config.toml
hidden_size = 64
num_attention_heads = 3
head_dim = 32
vocab_size = 8192
attn_scale = 0.177
tie_word_embeddings = true
parallel_block = false
beta2 = 0.95
max_seq_len = 2048
doc_mask = false
dataset = "wikipedia_en"
Each number is 128 + 32 x the weight over its row's rms, rounded and kept within 0 to 255. Layers, rows and columns count from 0. Numbers have three digits each. The size before them is the row's rms in percent of the matrix's.

# layer 12 attention query, 96x64, rms 0.133, rows 0-21, columns 0-63
084:109135123102161147079076139058130180096190108086136097143101187134165114099076127127080176151147103154097126160087116129102176106143109072147123125099112164069109077126112112162118177134124162
096:165097121151125070149157187176109094182154171136095135158089165159092122069134120049119153145164153143106105176179137132149069082135156106110118115206139136146137115137140124123100154173142126
088:146090092099085115123191148153171144131101135124081098155154128165184129116189147132153158100136126066147153187181128180157108110158194176181116147143125125164126095096078097135131122107153168
087:142125081168157096095167164167128112146103086086086096108126136171203137096132146127158182206122090104097126089162117108087126182159141144120117150154087098072164108110112163134126123125195143
112:104174193123104120077197112124108078124092102131119151146159132149128126069075125108096095115137168136155114107167164104117129130137068096112050103086117176163123139159114160150130055167151113
088:159122149190135150140156105121134156142176091167172163176151115123108093086128137190121119133131095149139115124132199214095174131106125101091180080157161090104134160149161140101155086136153179
094:115122166106091146122135111089105141119169077137160146121136158099126135105140130182174108156130147141139153103086130096055121114106136144056119093134129116112127083046115081116213111074101065
107:139059128107083143064153160066131176129104122118122169101051123140079134121141170101095153166115087195113121095090110116166124147138136206133144124145148104141088180115146160170148106104138134
104:153147140109137083147076165150109092111080135098141080122168084122089080166144102103122115124140130077146105165099099085119095113118141188111124123097079129091117116130045126208112174158167089
099:122160097102111130095145141126090108162059128125040167085101166107160155111134085111123197156140117118095107144129174096151157074085170118119103140153153173109159136170072142121129139120172067
120:126086113129139116138101106068195173106209095116133144094073155102091111146147169131120104088087098095129172164086123089152141136148111201126142134099135066113082093176136140141109096153144100
077:131100134088172165137132117123229116131102111139149151161138148072164101093121142116075127102125098087183090131160087087125101143155094116152194144118084162085154107150136124136131091204094103
076:152158081098135142114120115168136125138148111141132133146075110085075131055117114107132185171152163111112111082126156127160132088180114165109098103052127160168103167136088108061105172131106188
095:186123161171094120168158113077071163136127149139183051147125137118112131191124114151125176145135095177120136135082144235097111133137154137127151147118116103142090123149187103175102127128127119
101:095147204168116130135109121070150173109128080122157158201125156120085125166152169189166107115125097120132072094098169091094111134104110171139154123181126108082094158144109170149130088108160154
099:111084123123094125129134134152122095133148141093146147079184133163148103098207136137100138108125161116138103110147038106134076148130139136110105164138173113111056120202074104185112150128072105
080:115070181161147152118085153132111101155185136110091141135103111122126129178176161154166131148130186125141102122149085112114094163145144089160157105158103156205109134110172108177075126047165116
086:094132120197168099106184137108121107093189184141109118105154105133105129164138163137150156111104139160175137146151079129154146150103133206115085100188091139160185110118170092130159091109177094
092:105130132102057102108134104120128110071148104168111135177149177177095170106092169121125124123129097191151115108182108084171170130190160181107212173137152123117113134100138100142111092125107134
087:132105166107122133110187143100180126149179108146111058154124104096105143137157142154152194165184113100092095134132149152108079173141114201145185141108164154110148141159118117101114077087188138
083:133139094205102179098113114116143174110157118143111130160157140098077116146189127144092128149056117172132189118129140116124137128149074153147150158165175071087135121084151122132159055122085165
087:207066103171118118188101141113107152159141159143071086122153156118066142188115140147101043123077121121153124110087134117150133139124106154178123081165159138128098140154134079123137147078146128
# layer 12 attention key, 96x64, rms 0.136, rows 0-20, columns 0-63
076:166151136115132170129032159132144125133085129079138140127189057078096130079168157150155072160151113107154131140127079147082163090149119093152133162148096115149109160173102139167143166143163142
100:157062066155125100096152126115075159181119129146094141140118172137129132111136118133118164127121097137154130135125150115067076121108178081123145103199131155086060197111118072119161191137133126
087:190150130144094059156117159147153189090120131117125078126116161130155132119106176144173165112098119116139155130090142176147104094086148147193187144122122101132162076081154038118146124119111105
086:144087161135160121140105092135103189094073127121173172085135188126149112115105147167115186209087149141080080152130118145114160146108092112194180118142091156110104113119122175101117149153169115
102:087118198165082201088173122111091117100096117165121083150147128071107171138082138121104093140152153097111127079124125125106108120157130125067099158138111168113068156149132111174173089181150132
087:109168124105134133122197129190115117109144075158149168132172107115153121141117110145176159109188123116079066104161123147087201140108142108101125136166070127144173171126165135074147081091125171
090:119145194090115111161190165134138144152162072128141102163187092105119150131188171114123090122162167124127115109157104127071168138110141129056150093094148144199109113097105144137107081084098150
105:180141144147117136130127057106113091139106118130224171087121110116131153121200125108126174069114107183146188149141117132134099119121115204180142121124198117165119153127113146101145105158143147
112:149089122162153112141060159100120133133105148178071096124136149128084134129126171116086148093112128111133130197085146127114163133132131158127129136097152100110171099173070155186094133196219110
095:102095073161119182119104123064150176149089183034096094180078165093140135153151143158119157134113172135107136110097117151061162122110165124145130085156152140098084115156093144145134145119140111
118:190160144103130125141150083155187109127164090135117133105148142105089101099181098146135090068097123127159144120130115102167128133118086186180153129109134067070156144149170151087112081185158183
075:115143147187143145167129134175159092137109075147094123108059156139118091114110170120181109132095094150135115027185145128145117140145126149144156138172142112090065130099162144175149090174162107
072:118137121148121212099085102151166168148105168147186100147144111160101125118085118142139150153060070128170117139100164123131166134164076122079145089153108114158165157081128097142107188171129082
097:148160123056129072126116105116098083163156140176156133089183117128180109103145076159152145089135094135155147138080095204157141118089108111134154146095172124189146177177114151144142104086155131
093:117148150152135087147174070135155091181136073120150129134155123106138161126145166124137129090160112071093154175131132114118156131101060169174129165148066146126160158140091201090085082174157144
095:153130150207124058164145115162155098179159152152068135097164185122097146170146166146141138172089171161163104106127112164115051138111090113136095136082121133102099126164113094150095147147120098
080:138097201126156127130113176115093123092181160091131149134121124147118143116141113116106102095170135104182099169162118085145040146112080175157128082130082136194093171167114125116105114079120174
088:163110061130147054143164158186083134100122159163092138189149123123115142154164114138058111142117137104110087106148128150132039144126144159186128123108118136165159122100163107106188114089157145
085:113190148080077105124134109150107085175073164162113185150158140154132172140108108083118097137166095152176180086184087146142110120113132182130151121152124129144081143086131123067073095151114118
090:111144155121097117119153113141138139144110139146155141187134105098158131071109102160175196137167065111094109130119178124155088155093041169149189108122138126090091136063098138091132085106171136
075:158226135168131101112116112126142145073134117136109203073195111111108114133121096137146095111085116151110155072124128104147127149124141129139057140133101136161100126083104160048173118085138146